From a checkpoint of a small transformer trained on Wikipedia: rotary positions, paired heads.
Each number is 500 + 40 x the weight over its row's rms, rounded and kept within 0 to 999. Layers, rows and columns count from 0. Numbers have three digits each. The size before them is the row's rms in percent of the matrix's.

# layer 2 MLP up, 1152x384, rms 0.108, rows 936-1076, columns 288-335
089:538492599484508438479469509429482521495557464485530483446466533446528529492458411422492462445449566525541542431497517524458518433497495453505504
099:529490555472525433504486492436490494484423525526401480467502534481529554503470550507577503458449519471475444494521463492495513468556483555451523
102:487436450482553496528532469484474542518501436485465534447444503427499536531526532427460496528533519451550405456468516530477440501451542612489572
102:523558528509441491559509515467567538475455491443443484512440562454523476539499544450497564525524575477501490446472524515494461542552431447534463
105:518581498442488432592506469489565472456430509521442495531519491487543434520577459541541553513563546497515473495584503481485446482543482547444527
107:527569504461507385566557514572512595510547471503520453462496480497494514517467542530471491523495573509536467480498447511494511461466469583548514
091:454455577507410512540462493502489551473470468499485481538521503455488555475477521484574514464427461436541501477500500544471459456531484554533477
089:555453481525429537497484494503435425508486523469502460490420572505494449609474528561472535490538552571456551542485467513544525501521463498476507
108:480595517508424489482541551563475495492509466515485495505483506489450484543541496552530520525497501485501473490586503491478475477537458512479495
101:632553470482484434487466456542477589467557485478444494511528473465505477469492483494502535460512528525572452484545503488477469537518497500506536
103:584514503456475480490441476471554472491560492450527522531490489557482513540492497489480513488528570519465530460478472527540478496485526460500489
104:546488456507481511495476475496520565419501542426489559539442498506537427494546505448477448496497518549467475536522490526518510496463447518477463
094:507542514495414470553566474445486506430483448464504478481460446493511521476441502472524593504538505555539505555519436422441492421410517472527504
099:472508532464466450541634450465474450483504512532469509416482582569423466487560512430493547564469471501547522504524453536544524415500471496541476
089:499485449535493493517495444475500456500526555523561494589455459519490514532509413536444468473461520584499491541494430595503476567493520458522475
105:520488519447458462564543476578519518585500460434529417483507582472409506533536409492476489542443510544535471460508497520550488465470505437518506
099:484476479558396467499571463438497528506483467477425450481472534523481523482519468487567479487443579475461559438536455481548484495553479435536488
102:491483510428486518525473456516515440507514500469543531494530479551574512470492469456499521469449568507515522485507540478471486451464463433521490
100:471542472485414577577417453583477486501533481514522502552561505481489454625529571477474508417473499488479517450490441526509445490523494548572509
095:467551459472521524495483550488505567427489456547551483542448456591524522536478506438519529462489533561469466461545505542419455485458534556494449
098:478498466501557411507465394513551529507454584441435487433496527467496569592501510458492472511450580494511521563443553521531527506514413477540448
105:567509446519410453497511512483510492511463502536528496578488464527492559475480507548520489453542580474470506487540495504525484520446470524490435
095:477496473441486534505474493481602483532529494486471472483527552555564461477506521448459422515549450515557439463514503558487479496538408541488476
093:561547423571494444579530443516528508513503508530492566483431554443535431505475430461475550502461509513480477561468481520515527480425514512501523
096:470494524467460510583498519422494511448464459582524469548491469504440520461556562507459407504442505558577404491527476522516413571491458453472506
098:498494454526510559576526467450465525488532476492509562467535509454503500557546415490506456543523437487611517469558510492510462540555471537475486
109:537592444458487548536503491504484423475516504533549492534526516393498582508505498550545557490527486439525426485456576532430485508506513535536512
089:484561483500483520517547485545524533467524485543494522511553605539479450490491494426597527548508487527532492501512441498540435479613415467548496
092:549538523555463538593489379484543480535464491474501456576501523493457551450506444527522551433525500498526453515540507495524471487486542529460496
100:513503518457558469519466533542540513517450436585469494483500577577519494557518504486469454579480494530502503528638474486485507469483444598464417
098:543454485453467566398521474556557510449546438602468554445509519492478508552493536528515427513492545482477551454481497465465483477498481535461505
102:497515516486445512486469439527508507455526533540501454480525489540553579532493475429486426589546560440565471474529518529410536482469540458445514
114:511529553407537511558516492558521534383492489482505532555474509540481416508469515456582534500500519469486522478511453531569457408534519458516481
095:550562474493396493528551441522535546524479505467481467463541576494451548517475511503628496522530553504560572510534522519545484510552466531552483
105:539547453486498472520547489579628537473509466548439431443523548437478432430497523475613439464483493510484539518553426568503553435490401492474478
099:452501556489479467578437522443583499461476525515443444461428542451481505559437557478450494517452541518559536493552549509472503597439517565512452
107:428557492477464528567513505547490489496490494493537453444504532522481550473509508456543493466490531488574488535453481527436505452400469550499502
119:576536460413471533574567434453579600491479448514553552534452531568456460510436559436560430502464534534467498512536521510483557438504527428473551
107:521455522458502508547516525540529501502549434537484527478498507503606468502533557456508472486495490540562391468547504549548473502442507469481491
093:459461432521502568478540469574575539525590473535445436522463505470487473581523513535521499509533487426548497496491434470430592500409478588477529
095:441505533468511537507509458560532440452552493512509466512555514471432490528438460539468539478549498511583528508513395532492538560552496496453486
106:456520517492518526517484469532499477428498448495441448503552499452478546556438511421501448518482502442579477459581485538482424549521553525504463
098:554535500466514518501406511507519467485447514542537548490537506421470504469469513537471441428518578538531485461514522564527472484562506553550429
105:519508481473529535514532474453512530447580411513444565482491526527436516483497450505579420525529519494451533452442539509474459448466471532479510
094:574494514507436458465536487596535471442466489541456518528470497555547437470490469462471542492517462546498513484506546515516519439578498533514439
110:451497607455496495567504524513504516469423570517429505508488545499528470492500459546472512502500536540511456499565565481475541514508444475443504
101:525534464491463499509455497490564513485540445494512516561537454526558529475548513503491486497490555528389563532563451519455503412530462520463470
097:533622517513426511558496504553478479509522447545539437570527555527534535489442523520506506516578569376579447487456476491520526516432499562531455
112:521546427512470444544403445515573444473573480472518490531537524500453532510498521523509466485484523468509506457539506507496515492547537487451492
092:531571551506508465501457507540505540524413528483478533528435529488493547485443534418498516510544461415545486471463420541471474430485537452396504
105:475532548545357515491549513485575528552455557491504480536440572508518477466553460515495531472503505529488531451480523493487545493613523533464453
092:519493542478512522519494545515499557480540455533480530469517531483475437495477503459458404516491492477462510499549499512545476476546492491511447
102:466528423442466534540549455436565548462440491496465498495490480588499436468537554462423499487428507462514499493533493498561473485548390500492564
098:556528477472470498539578471455590505461519446463437479455538524517520567506512418507597527561464476510471583481581490522491411437427465553446472
093:445528534513509433503501473525544446490463645476482431437535549468485525542501491506533460449599568518613490452558437471501531462580537532545548
099:573572460528541528536568543519523505440506529545484525465555543479480516540542538564541476503492552424483557457489425512491459450438420467538542
093:460514478462510541551418468471454470554571484484484492541561488540474540476524463520496552573495477488551447499532489501493462496494519526558444
094:526422465479492462497523498466569466480521442403482440559473478523517508576466590539521460550453491551506466495432483551450505477495413533492476
102:572559447484524521512456512498509527459466568564451554480443529451436470439476473483488510542493521540519526440524488494503463529473498477475474
079:462509524523501526428476504474567468559443533425465485464578554485527457531522487519534530478490494592517499481510505495523514432451445473489591
091:460444428449453459529515464540547550462486470455492448510487520517496466497504557459539546544445470506468493497573505447553500521490513549502462
111:434495513537489508543554524541594441479505519506562494488498476537491529518464419476476485497482538519509440464522478495550505548548503520488456
077:481492482529566552516463509551547480491514481554528519570479525536559542485518496486471519526475466504531552479501512440549548488575477512474470
093:501488491469504476460510515483531515530564459587469492473514509441538664509521483447505505526502506469448454516484517552542540465550462511512618
096:542505502491477493555553399562519528457514452454481556518536527526540515470578546530532540535484569536547520480469471468559486535561444549546504
104:463512539497475433584551421584554528520458558481461443515471508467512512605517439539460502496536524469517523482508458506503518497475424495498476
096:474527504487464435571545467596510548500552459497549497537570512446559469468546552482487500472529518512528557498503504510458493545479523502435493
101:499516477485527538516506450532539530501466491536451455451541499483548461514481537493454527458484491483531438506469459509493488439564470504578519
100:535542564430454436489574416522530497422484493512439505462505514600559518578508531512472511458496556488523486395507436506492492467477478488480470
079:522571541537517562520504409516601477501466462478498489500529600468489527552503505512538516468588476448511465479516524478519480486505461554544515
092:493529427473438514478515544540562480519501457452505446428506482431509463449506499513403484428452569509507501497499523620516461542548456501442506
101:448505514483478515578495453556556466415483460464484443520473507539536526563538501427483451472492590445506436508471432506447579471410533444446595
104:544590493467411507556556493503495444470409503527535480472435479535518455464485536524537575538505511536527457437550498514553457450569495503543521
104:500612530485505479510547486505534560433551526497472540511533475519517540508557494523513536473538535518451492549506508504509451479490490492530528
103:455535502516511509570536505497523546475480479499442490477494542497522559543472426468554438562508542483496481421530429547455511478461471487459578
092:520464470454450498453524450451501436518439473482420480459546533475488467475529390442525571484487530467569501563470461544480458492537526574508519
102:427450505511523498510432515524475535485565487522509412548485504586494520492453522455508501508484503585530532553538538532462504474533478528518522
107:493549438489388468469553474462476513541528490523559523471480494467492471564437567465466563387481465541447521470478552546453515484507521498435483
093:465550501501391434465515513462547540497422482505479558448462560527471533573509493528502507561478529535555500450482419511442462500486530537547494
086:539556525479493464445505557523506458521443492516462496501509506462434611486470436462494549491451456517527519547535516473530498524517499531492503
087:529501473464543527531537516467539474515477425462490453446491487472540569488462494401518496496475497473527465558488437438513554462416440544467505
106:523513511496516466530438503524516511497485515465395468508599481494434448505463513501498559494448639480591580520493491558445512529455452530541479
101:473489553504518505509480429493537575477457469476530521521524527531505524524564508519430481614484485518492533523526512502522505447534542523440499
112:493528482506514559559470531443547565451517504515540517566450464463540522482515479545502445480549500483514532480541448490436468476502458502442517
111:485539483509486470447517503526526521545450496527476544513584570494462397518451545470516558518473530530511569486491422491463486521532503519465549
088:488558490478503475565557479477480577507541534439462491501498426471452510480519488488549475500492587481499377476516451510506486477527477474491578
098:475488512532486444501456484516513461482512464495553520528439497527533492542509510493542519400472525484514477425566541500539501483469435504491470
101:544448548449464495470557445525520518442529526488498477499484467521492516491488485522487517558524494488531497516566545535481492460526594528431459
090:534543468503500506519491433543593509495503518532485544493443547552552506509484472559538556467510496481565451362521514480495540536382435547496545
103:498513495446436421526490497508506564492499492489543494432568499508558480534559483506524405519566527474427539512514528613554481511475491541502417
087:464473534425460493502505527473468418498463489475452493450518595497468534512514470514538540503546520470483457494443471499470444511438469437492457
099:547520515462510473521470454538547493461519505489522451545472425548474436543452449501483491393495605530516505507514552508438483518575471531550501
102:421560602485530443549535430536579580427554482458525502585526487502436501526488483494467429444565502528522492518525520599546484504491491552445511
102:492517470523478526521511516498538517504453507466453456510498481472575522540511520488474590488563501481546509458523518603476501473494433430516490
092:528497505416454466600500481478501556441526558471424451537455543523468507521518501514529457533562542429491469470480497501494480477503493520537531
095:450473492505447511540486485490487520533486478506517476460494507487510504561467476551551579517502478503481558486461516500502428542521440522516564
080:493527501477468437489546491518548562531525466561499559441539494575559503496530434559497506505543487547574545394532534461496546497448402533496545
099:463527425400437507467550448530505429543534525488585482491535534536483534573469517466538477499499446556486435522549505502430535466531529557457482
097:575526493461534441436494511510519530489459448506407388576486519608538535449537449537499517448514549432492486476584549532468508502490466537509484
099:490499532499430531509508471469555446460449427502513515539437472528452495522497496555517453431545543470502484544500509463548382531578508570550464
093:540612529465495390486552514525485509483445536433511545531490531472562484536554398463546492516470496505480514530581506560580468480487496569449599
098:458524516535513565491513451534465536498525488425510588510473505467469522538497512488477543474506480541508475482471467517504450457548497469460555
104:477460496467434437497520451499511455533462501515430536520541513551505466499518492479548498530490506468490509520448539528537526487472516527464520
099:520564533484454497521470474447525523504446571485498514568458473502507463557518520469538487472489570475511472474524437500464533514481482511448517
102:526456477488479501461494482476503493471482507574446422540533543446480456513492502491523603436563472484492504480509485544501474535442504558506507
097:485564478478456456514546494454518533521462496521447467454550525483550514480514518470503460446471488450489515490524529467452511488553486554543558
104:520513476530543520593496531577490497487464524499529502436492488519455524487513561383521443495455550564514496520557517486449541497462396545457493
109:466487482480440519442529504547505401514549436535531510487440477509510516452455528490500458438424572460534472424494502471499450469494527483429590
080:456522567509455523554477523553508531472445459517425461421559490482517550510528449487526523475496473434512507428526473528550519489564500502575477
099:482461527485497441490457485486482501411508468504522520517427498490495438546476448550469495457493503489427552480595449540562519503524460515514493
101:475565438502520447538496486450547541429528449503529410541523567565471547528486478460500567475471541512491455447516525498427536415494480478453515
090:550461517468513524455525434528493419499541465419376489575554556490531526554476477548405555505513491559532525546576502543502455505500463405439479
097:479515484542503576559576519569464552506491523581502526490431592496451508435469511479539438538420497467449549486532529589465521493493473515438503
093:519496412525448493493551471476587471525538494460470475532428498414512509582525403496487595452457542525544491520586549565462489510526550476529482
107:518539516514469493566552496500540470461515487510464452530545484442516556622411457478490488535545505476484503517461483525448398419490401519503502
106:527503522430494521473514493458528597521519568562432472593494446551478531548484529478496416548555494540589457475594505565424491487451510485489498
103:567478507487503469477549486543520521516541468485445520544601511417515548523551471473483489520488573461538502484550487460506487438503526500528491
094:502548450461561498539474469483550485435483485407465495504525532539396537588515576479475444481511537459502426481475463503448511494529512578535500
094:513553421526528507591495433488579540484511410515483531503433489472510537467506497470462565508559506491391472526535483488571505482514473474461504
103:517510513494489500497500470550493519486500516525523473456507477475474557492423504446506498445551586474515576489575458536507489441509526493491537
108:508577510503547427551597445491491504463541451426385496550534505433555546558442517487497566464490459490466458463505479522523476488485445502469526
117:544484488503504488481501499541489449437497510596434506429497442448492504523526501510528426428502553462478489451492524522558468540485523533550540
103:494489429515515500467511465518544529432568493507553486503504535533489531453490470516539487529463509501493552485513487529486511494432471511494451
090:490520494470450579513467488603467520447467412538513502517525600564467441469531500502517519438529559482500483456512524489476481517558567488416510
081:463558496436480533557515536459494507505497495487455517485458516463513485482506531448573582518432459509455520477474539493496528470564463595535543
099:472482433556479501590498484499490534521507462535482457550468470562512443513433449475489517459564500471591453472459432502482486509500459517501531
094:538553453537510433548528503514538503427467512478466458501526472459500572471445535429468501537554557424506469416534487483509516536531532457534492
100:481482530522439507483496424518482445472365452531535490490440487554464462454509474520515567536543512506479419460524512483511481530484539489492558
098:526486517454386534553530477516487414515537452515426541466456487484507510581443483565554455477438505567496476483567514610505476502478419486548477
095:489504466510487515497495478606522479487567464531551459508468508398526472450469483468458516469481551444487513521540498508444522459496462514536470
099:589516522512463471472557502460487464514491542489448440479536501484509528484494463504506473524491487450554448414491511503527497462508514561541468
099:558550457524497523431516496473469505477492500500508514437502489466538426525582470504523474391481504513528520414540552508527465475524509553492509
096:455526493493494537511512508524619431476490488525532482546481515524501544553502506507526522458499486514417496482566492497405552448500408558512525
092:519453552536512452549469495473505460485475440540490541516525504535503517503535434439517501546494478487475463403478436450525417517470541495515489
106:502557495480465519552515494554501481493560504513457465512550510437537552464417504600495458510462509542528494455489519502481446485528458469518504
109:538484471473529517553525476519536581472519532507502497478444561408555550455493505440558448447474494520555508522490462500457515494459485490512515
089:537570461458498516541530436515482519432474486553462472519460549511497525495527469423531549544561558488515494484474440533509505518446500425474471
103:456537435450523559453489543499437512448397509507520473542485541469538510464451474518511492523442491555445513471555531529488467440491537515495463
111:513463465470493510465528482536556472434531446470488494523464521540475489488544483493524557463550502493504441522524514474441413528463525493447466
091:563501504486496484471578503469477466456509484456479520482498520498477477476520556490461503497488529494532449502489525516501491537515418461383474
103:488506467474495517607521502488491476491549459499405494504403547441491486481556418501510538548517564505516396418450462486473405513575467448446499
# layer 2 MLP down (transposed), 1152x384, rms 0.0926, rows 936-1076, columns 288-335
089:520478515481517455600529478453509489473534509527540399470498499489576443471475454539466479506539428567455477493518542468517523569481495433526498
101:509546519567550469496495497454497503531465522524435488505502519479522524511505534514528517483489466491506463559539476509497443472532452462529515
102:453518449536577483532474510465519471452481514534468519469551483500480481544512534519443499550559517464528520490506485489470516508513524572579492
105:461509479481431491464484572448436497537528533508517539548498543495544472482494563514560545496501486476471457498540408395451445546515481528483508
107:501471532493433482495498563500488491448497555523496572423481431518545510462510512531477495471459481503498542498404516547395520498501524526439545
106:549601505490478413435511474510550516485529516589557550518499508491536484552502489509463470535490476536486444500481515474478521495497479518491489
092:502438498460476588481443481537542468492557404446492493516430523529556482578529527461491465478466553411490570477513496532529506528436458505482477
093:480507443508498485543575594485510513546528493449510512497494495505486570476501476461441503461463462465463530498540487543523531544500483529412464
106:451560456523505544458511520501487555527514559535545441504463487552507505520543519535496486502459514443497508464510468473466588452482484427506491
103:574545480498429533536513454458497528552526453543557470567454511560483543524477453567544506549478505492511479443504592484510487500445568482499554
104:535527516425503465486477461605556491492501564449582528549510484553543582474443522521474496508478509528398441538549492548524448513452557507445428
103:576544532516477541474494547496553585513507522491513396540472504536516500447509497494443504453526488480482499517512492559436499502495457489480517
096:423501561512478529513485488439500503508506473560512454452477500536582515560467548443504550486466450557414482516443497489584533515469522510584447
099:500489394556516552522506507435493569488546447533551461497546513501536557431479486517436468424503461515452481489490472568478497518516512487489446
085:507449525479561469490492510502499540424416438460433488473498511509476520523512561454575586483532552535456437500509571376496562451473560528480500
104:477536485575505491500500448491460628501502491464503511422546525553468488479536534518456548493543555515491507427469592421495452445463541603495609
101:561504538485487512542481515517541514541534496485448507509482554507509491488515535578502446470506515481502476529571529511523401566600494482471436
099:481524507533591533535549482499467492463484551559510488543482536486456521524496469502511554493469491496494450525480467460537432526506473540440523
100:442434585556452464516541530456503497469480488599497460532457561494535521495516507494497528541424416516427488599451479488497510515454509454542514
095:542456528583528510521476438388492487507491546484535442504545432470544472490501489508471497530495479509500495510465433460512532529461440450512513
100:504507535467505439502451495518500470601473492514477569521503471462518475538513497534536543497508516479538454494518473520515465563439499441490510
102:532419526483493497499476479405447500510388578488518503506539446521504482549517488459570516535534506457520484452486444472441465541476510426575479
096:531488489487468497455495514455499457530555507557568445498437382499481526544456491608420471564464388521483616484475573497565528490536545508607478
097:536497499495509554518503492502471579505486593600497519562465466538508466475487461418433495466427455480448479436539439529540540558467574489551498
095:483487545605513542563553459499485464461515471504478474483572560449536472473431438424468472507529437550486538544494535550524491479537449500524544
099:449530513476536476580547498501519427510518482487516503503514440539599411561399495466426457523536389521597551494503488526516562481494497420474503
103:510551490458475471474475497515460473508464479534566537506524482497495466561480549575501465566514534472505564477460609511467428547535500469547540
094:444491528442518416498565470523393462465498494509505513510498522547482501576509477514543494515557522538531563503443488441491542519525518508443427
099:470466508512401497458536540448477470547517459494531545482413443456524440518431488507518444479518463429536510574551506437494515492525479483505520
102:522445450514544492488484509560521465519494499511515480452528480527477500479552476434480440497484518530495446486600441535450486518417524488450442
098:503465502584511495477435484547527492485494508495514455445515448586490431520547598453497511560507448475473524492531492549440496383530570476519482
100:513471523524454526490474480435493484484475517516516412439513487582491485459487532556383453555499465533510527511485544540408486550489524469469544
105:404466539490431502555537482492414546522482570486495486453541474442516486501453448452405520512575492468502570467455469556473475474540486522554496
097:524518541467468437427574529497513508493502527535444488448474497501595478510463544466549513436482488498508471438478411484587450515506516517502496
103:539522458484499506535538568501516526491490543522521481484459543529536407482398541435519513532450515443521513430502478535495540522480475463491486
098:515493520555466505459504497525523571486513528514588426558462588479472509465484533509450513545524437502504442580585547541482489537466517506497548
107:514599507523417484493526514469512406462521569546539463479458479561538484493529539454511563447493543496499534502493473490407573455504443451502563
113:494456523407518459481456525428496499454503508493557475534558422508527533478466536553484491525468463486471414514513452433558537456478463500492549
105:515480415502480499461570576528539479512490543483501532492501484521545480525495509448459526485482515460569504485543507450495505517531470480511472
094:554559541431501473455471488479466543523554514554502496523502489485481515527515508503522538547485552464549504518495531492530503526515565511493507
097:482529450534528482487516507486465456558386486488516514478498478526443457561532512555476516501409539511442472479556547487587471557476555531552511
101:511455474444541534532525455406495583460485513498523498501504557532549443454445529534581491469553481437467484494563533442499533460512533442519506
098:516476418543478482502437512532487493519561552617499513533549483512444516468439481473474488529495520542519458447465482478407488461463468516506489
102:415551501440537542542525587441500494498583436505484528483549509502469483506519487548505455547543465484457444466461577470481505460489481474533528
094:490554494481514492499490522479460445504565524526458502543497469583529496487504463515467495498526529423519460480551487547442486486553497470482472
110:396527460432469545457582600444541548472459522540505560496491513506508497490467513539468486462452485513514542490482495503513457524479504523491535
101:573475579493466448476429523472532419532492510483563523546472463556454527515519480459420506493538499521416568569491517510491451449591439474493469
097:458579575581474530446496543515574471527492494475524483564506515446521522520471507501463615563544503417490554507453559440587566501465535598504512
110:503571514529554561490460524488562533499482470441523560473546509544486502528468554500512528490529502509480459532460533497526438431462501503548548
095:592556484535489460546466498470533430568451592503560479511426526517493465460502545529562517502550420485489524532508461489510496441468501482536469
107:474414474487427486531551440503504567565462471525458599577497526488491476535514537464509515469433476539460489468498539444433494450538566555505481
099:508466486492473502494477536542529496542492422487473526433527504472564558578509558558507499500515489459566499525491501526506548492504492536542516
102:487505479427469532489572514425519485528564530535536468507532439558516494444503493484463478529465488559438515467479511523522561535502405483490450
099:524585534527539585552537522480571463471536499529508559471519488582479495487579499510522465491491467557523478465511409482478484480487541468419476
095:501440480580416473512474469488535530572568499451527558518474440525583498506456415479471424518467501620509414566352454525530523452504464531415472
102:502485561406491556523504489519503518409456527580415523527560516530497413592449551460493539525505442473452480475508516469594511568521474486497549
094:453531495534486571542500544472488521499430431535502482472483461440523451469465416445491563498541499502440481512496407425476432525515542491496548
087:505453498503533485537503483489529494471502611472464468473513492505488468519442548505473525592493472451559465516507534519456501481457507540482546
097:545455456477500436503436484465538508462494446494517548555390502542550508526530442579477520490541423493471502505555484488541526482455550378475490
086:514534480537527477543511439532509486459567513469517536454477537553550418548492472434541495510548508455601513567541482510482491467475534483504449
093:518501499526512468504537468373430508462514505562503450585434558505508531498504531566496488555423446535493599484456472505519431495496524447499487
109:507477557507533510466500493486479457465476533536490488462521547479482526490469534517518511516512493540492503474495491560471489545484496564500585
085:494476508502475450484486565459472470520488508497470442575484428538438507510583532511431494494509475496447438474444494456586481473435440468485487
091:456504461466567490461509491491541513517525495475523532494488506450549457446518554479478485572456451482537448501497486532574515487506492492592585
100:414522632479536483523501430405505440497441482443508530511483452544511480500559511527484512468504400533561493449452440500597447530402525484455507
101:466531596521474580491589553534476489589545523537551491481452430466468431571552492544434524517585493535548502518563508427531474473530523406428542
101:494438561530483498557515480534529511600516433504498429469470468533427533506506406498542533519506468510515470515467501530459508462510515480539470
101:510433505551501535470508516515503515507465423505504461452521485461515491453522563550549502470559446546530427506442475511520577446430453468547620
104:514489519521512481463474514499478518533463545499549507525486518505547485519483540459476444476469527451511515458497419506521542523497517523470486
085:540475492506462497463483437483526573475515540447541504479499487553538546476539480492470414507536527535532532486568473547529492508530532443472443
097:428487498516547483525569474468484490473512495603557518507511384500525479444505455529458585509434470516569533465418493543506576484535449458532435
103:513453483517457497531525475481503501492459514497444504522491560461525503522479450497455556542519479497493499558505534476544506533468454495388556
105:567473468494467551472580476526480547486503508570509427534467493483417533514488399440538431514549494511506475491551530498535515550388556470414509
102:523507522538548459510521499497495448426500457417458615508487522530479537479498441544508525542492483581493490526463449471522525500489549517499555
105:446488523521415523470500469467474499462525496504549503457595525546462528453523460528510391502460512523424501440540526628506494522520517580509548
096:423483486511486490501477454468469437476467493498463527476561465566464505478493445490507563433467489531466488478491472447491513502476537433521556
101:515450513505517521514481493536416495462389520490580482544572539456522449566490539563545496531533516564555524477495559488491461510535459572513522
106:426496570489368501408493435470483448497510499468579530448487415537565472553523437428550575466573519498518535450427506552497549488514434542494513
095:458400450495519626522482601476475528512478500519398468482600577455527504507456536520430464458535532473504494502529402515541504570479475490496518
085:531507443485566440484454505520544482490477478460520518495560539464544538479496509450540445434480476418476508482466455473555492484451447497490497
091:550491473479544545476573550508543467552517437490550520486490440465485556453476495477480523512339510470511525567484551497540491542473525559480467
102:518442492519539530505420506518496468470506531479466462475508481440446511418484550478461575525471484503496502467484432497578495525543497502504578
103:434481618455506583482517496503460558531497492493521539519545435536504463463594466560518484523528509461512569420482469500475564567426548520486481
106:482456497514485487479459561420460518423448493560481452516439520499510515506543526539512455532453425482526505514481525471538484529551536567544524
107:586522505441524501429526572538529545542462471457449567455476446521546419424486546411559579482489449487465518496431497574457493520498492532530506
091:507480536465516494429542503517468497550530437463490496545463519482468541498517433478520560476519518514497462492505452444513518510480533500474472
099:472534557488558476532511513568577456492546565503442485449515454560467469501591511516488491569473545414503539532494470455514495484541478476501500
105:432436515496494502464623527483454532516516453497498559511507422464532525514452498487504537569526509475477521534471487479462492525495552580461525
096:536547473562455470440526524469405504479521521497453446519466466470510468486508511531477515511499465464448542428586586543524523471587443502544496
101:502520471507478474448484464454517546586467508461561529475511471461492491449528510493496448456441504503535503530483524503503469519512552584467457
091:508386522507493552569520486541499496488434514461561524471555500536496505467500502502584567573515459501516589575590512507472556479512488537410470
100:502475431576437475486556572430498565504560489518566546544513506457527485550500494564440509423495446534468577542588563583486465478499458534493522
104:436495516487458500459521457484528482400524478482500489539524471526474496494562465495473484542486488507525468558522521500551451485524484498486545
102:492504532432555538502535522540502515552463576464416558483502489463529511510524537469525616489541545480577459514435539524520493517520501528504555
094:486483565442535489464402518480527505478463491553529425480530496539497476534550518405481469544548520455556580480548521528488464474517467476491515
098:450490520435543542546486451465488432548529487561533478474492491498467533498491404528431526458501496527495503501506471578516488621523517457402507
089:581448492484562606507466511523494424503493482507512498503564437543425489422500505479526538453566575484495482543494369500516527529551518486473451
101:584489487421481484507508549527540512433537495560494506487469544475489480506509482491503528478518484423460498445499585606556487463511432538468561
099:503486496525520435575583501431470504479567564522510521541513504453497573456510517456525464509461535469480538523419505482516487481510610557501436
099:524439511514484482488522558448477482439525496433488493555576492513526536465449522499557466468492551424527443476455546469499442538422541518481517
095:525544474546506478437483485567506479464506530437512550524513523444468495496507509529511528524464499457518454534501463467529484516467484553495494
100:525508493478583494425531544532467568538538585525542524504534442499406492531550518503503526509494495545511479497515489495498502452468484452540451
103:545470549559477559493494509491452517577500465479460486514533478489448542520493502510468531470506453472512531471512552506526492559512509520554520
096:479524578520461489597529465449475523437521568493545479505488418554404495451533465501497475453395534518493499481477489514488533501491497477544524
100:396531416541495484580477483536542559474496490512470517489503569496499591491531492532507456520440498497508511451490519466491480529573537457482432
100:596544479456496394497456482516444458524498498538397497493492487441490485556519467579469460540534487500516451526549456436479453481479458545447469
104:573517472554513528517521469528456452459465449489508559447444507504490492473551470453516431511450517552464485560467512433530547549544497521475492
105:487464509497520411470514511491486497568461462483459584504399498427483454539505459450464509540447535555520476507503554514457512503541455511488494
086:491430468571509501502569498480546474508563530456464508535495485435484514468541471477545472425446511557468482470466516465418480543483457567467517
101:493462554570558453472497530511520493531538501494553492449519528479433460522422461520500508451479429434466524529471462601514508524456434491521460
103:507521474515545520583627494464481485402495536457527458531540487510532490432532512438481533451547591539475498469464580531531470494557516496481430
095:523541524549509478528501556497483451564523445475504508578492542477452539517531535502481505412510469545491577514492419498553493481494419527491536
094:528577488485579499506517549478457541463489465503467500504463531508524605484467476510564448507498539554502532486489459482555483599455490523536462
098:559523551488540447517469560493503463484464445474520478491531499462561527437457479463493570526581560530526415436545459446474491460466582544516540
107:492533558514504456449530519476506524489490476473528521578495534559510549519505448544504489495577509473514473515511516512492424547490497472450516
104:512506507419475531505500484461517547549419482550468525501517446487484503569447473509504514450482525502520405596509504544582463553478491497542519
105:481549573475485450566485545560544482518507483458525524482499487437526467503541520502507510469527501558508506446539454541518447501483498535464550
097:498464434559500457539465475479465582514536496457530605472466499492450494477463501463583462512430453443480497528476553531616525531550519549512508
095:521505546450476504520482610525513508475502534613513542522452550471488446519456475492510584526548540489458537564391484573602497448507594513541483
100:493527459510521501385517478522477498584522503494497466464516463531588480496566552456593465526544490459477524534487400460440511488504541503468516
108:481473429463514422495492560487525473469519467529536487506543514513543482532475500459505565505523476514451477551468473532492471530480447523494554
114:490515450521495565471462588565532519544456490474501522521505485512462567461511485497511535450494489548477442527499479409504476468538498534461520
104:514513462479484554456467513549577547485538520540486471472451459518471522490474457585535490547499447462473550504425518412443455471501514543487499
093:467495548500523499432494538479554489484483511573520559532501434544524491469506559532462546547492474498503470564428503479515510486485498546491544
083:540525549536493505472422417465491429459542470481487514519539519496490482552515462564478483459538610519522511525459410473455502518512524481415458
098:500540536478470470529537484478481513512506542518454472542539484470545512542361550509565526422468528425499434465461460533536497569463548580493471
099:478478497506512510530520503483517514445506509494517473529644469519513562536458467522505548521587463482520506534489493455563515523418490474512500
099:471547410537478443436590505481516444587519489417519499490514543434530495573513469545558448455486489552589468513525516477480519453537520559425488
090:475487493521529472474494548421530519442537569492520493513501478525458520515543569500448462516472507529481470516447464556446508510457483539533500
102:483495540579475431429514607559502461482492462431566527549472459559479526458490472495465605463526508483423574563492570495541516456506554477526561
101:593486600464507507508538522469476512492441543481370485539479529519481505505533436520552487521541539521477508517541531484460533552480459521467448
097:609486466429487448482428468487469538503490540579492539478517457561565515514525521495464477497537437504496492445486488433494476496519517430459401
093:578528554552497449476546559520474545495390527500543522508497520455461532448474637552462524511455481511515502555447555510519504499409509474411470
094:522460590503468575537487512551574428466453486616539431456473453534479553487488380541418502469526509504485452512537492450502514410536516437444470
101:559562504472503499491523501491425490563500486544485493443534488491523506523471524470454496489462521495452535478457478451512422472551415520526446
107:486470542489506458524477459581474515494580540538469468501450508488527522532503508512510452502478494476518515506451526457405554456439512502523457
092:499544475518519421524581468516522580502528481545453475518501507516460529530516472464502441470437506444515530545527493492510480593506443597474507
099:558450438449556448488453475496472573440472476536504547492445540470515533436511429533535419481488490518454549446438451524513495583481478428526467
106:515402469530526565426488458442558436523425533490475481520479516542474525501503482458507478489488517519535440484534535483531401594518568522490557
094:513447500498510493527523488536428466435473498487520539502494446497508530558482511525489465555450477463519494528477472517523524504569421494504610
104:397465483435481451502440542498508484481549535454523488496461466469510517483495551490484639520452547509394439536486464501493502495572479540485424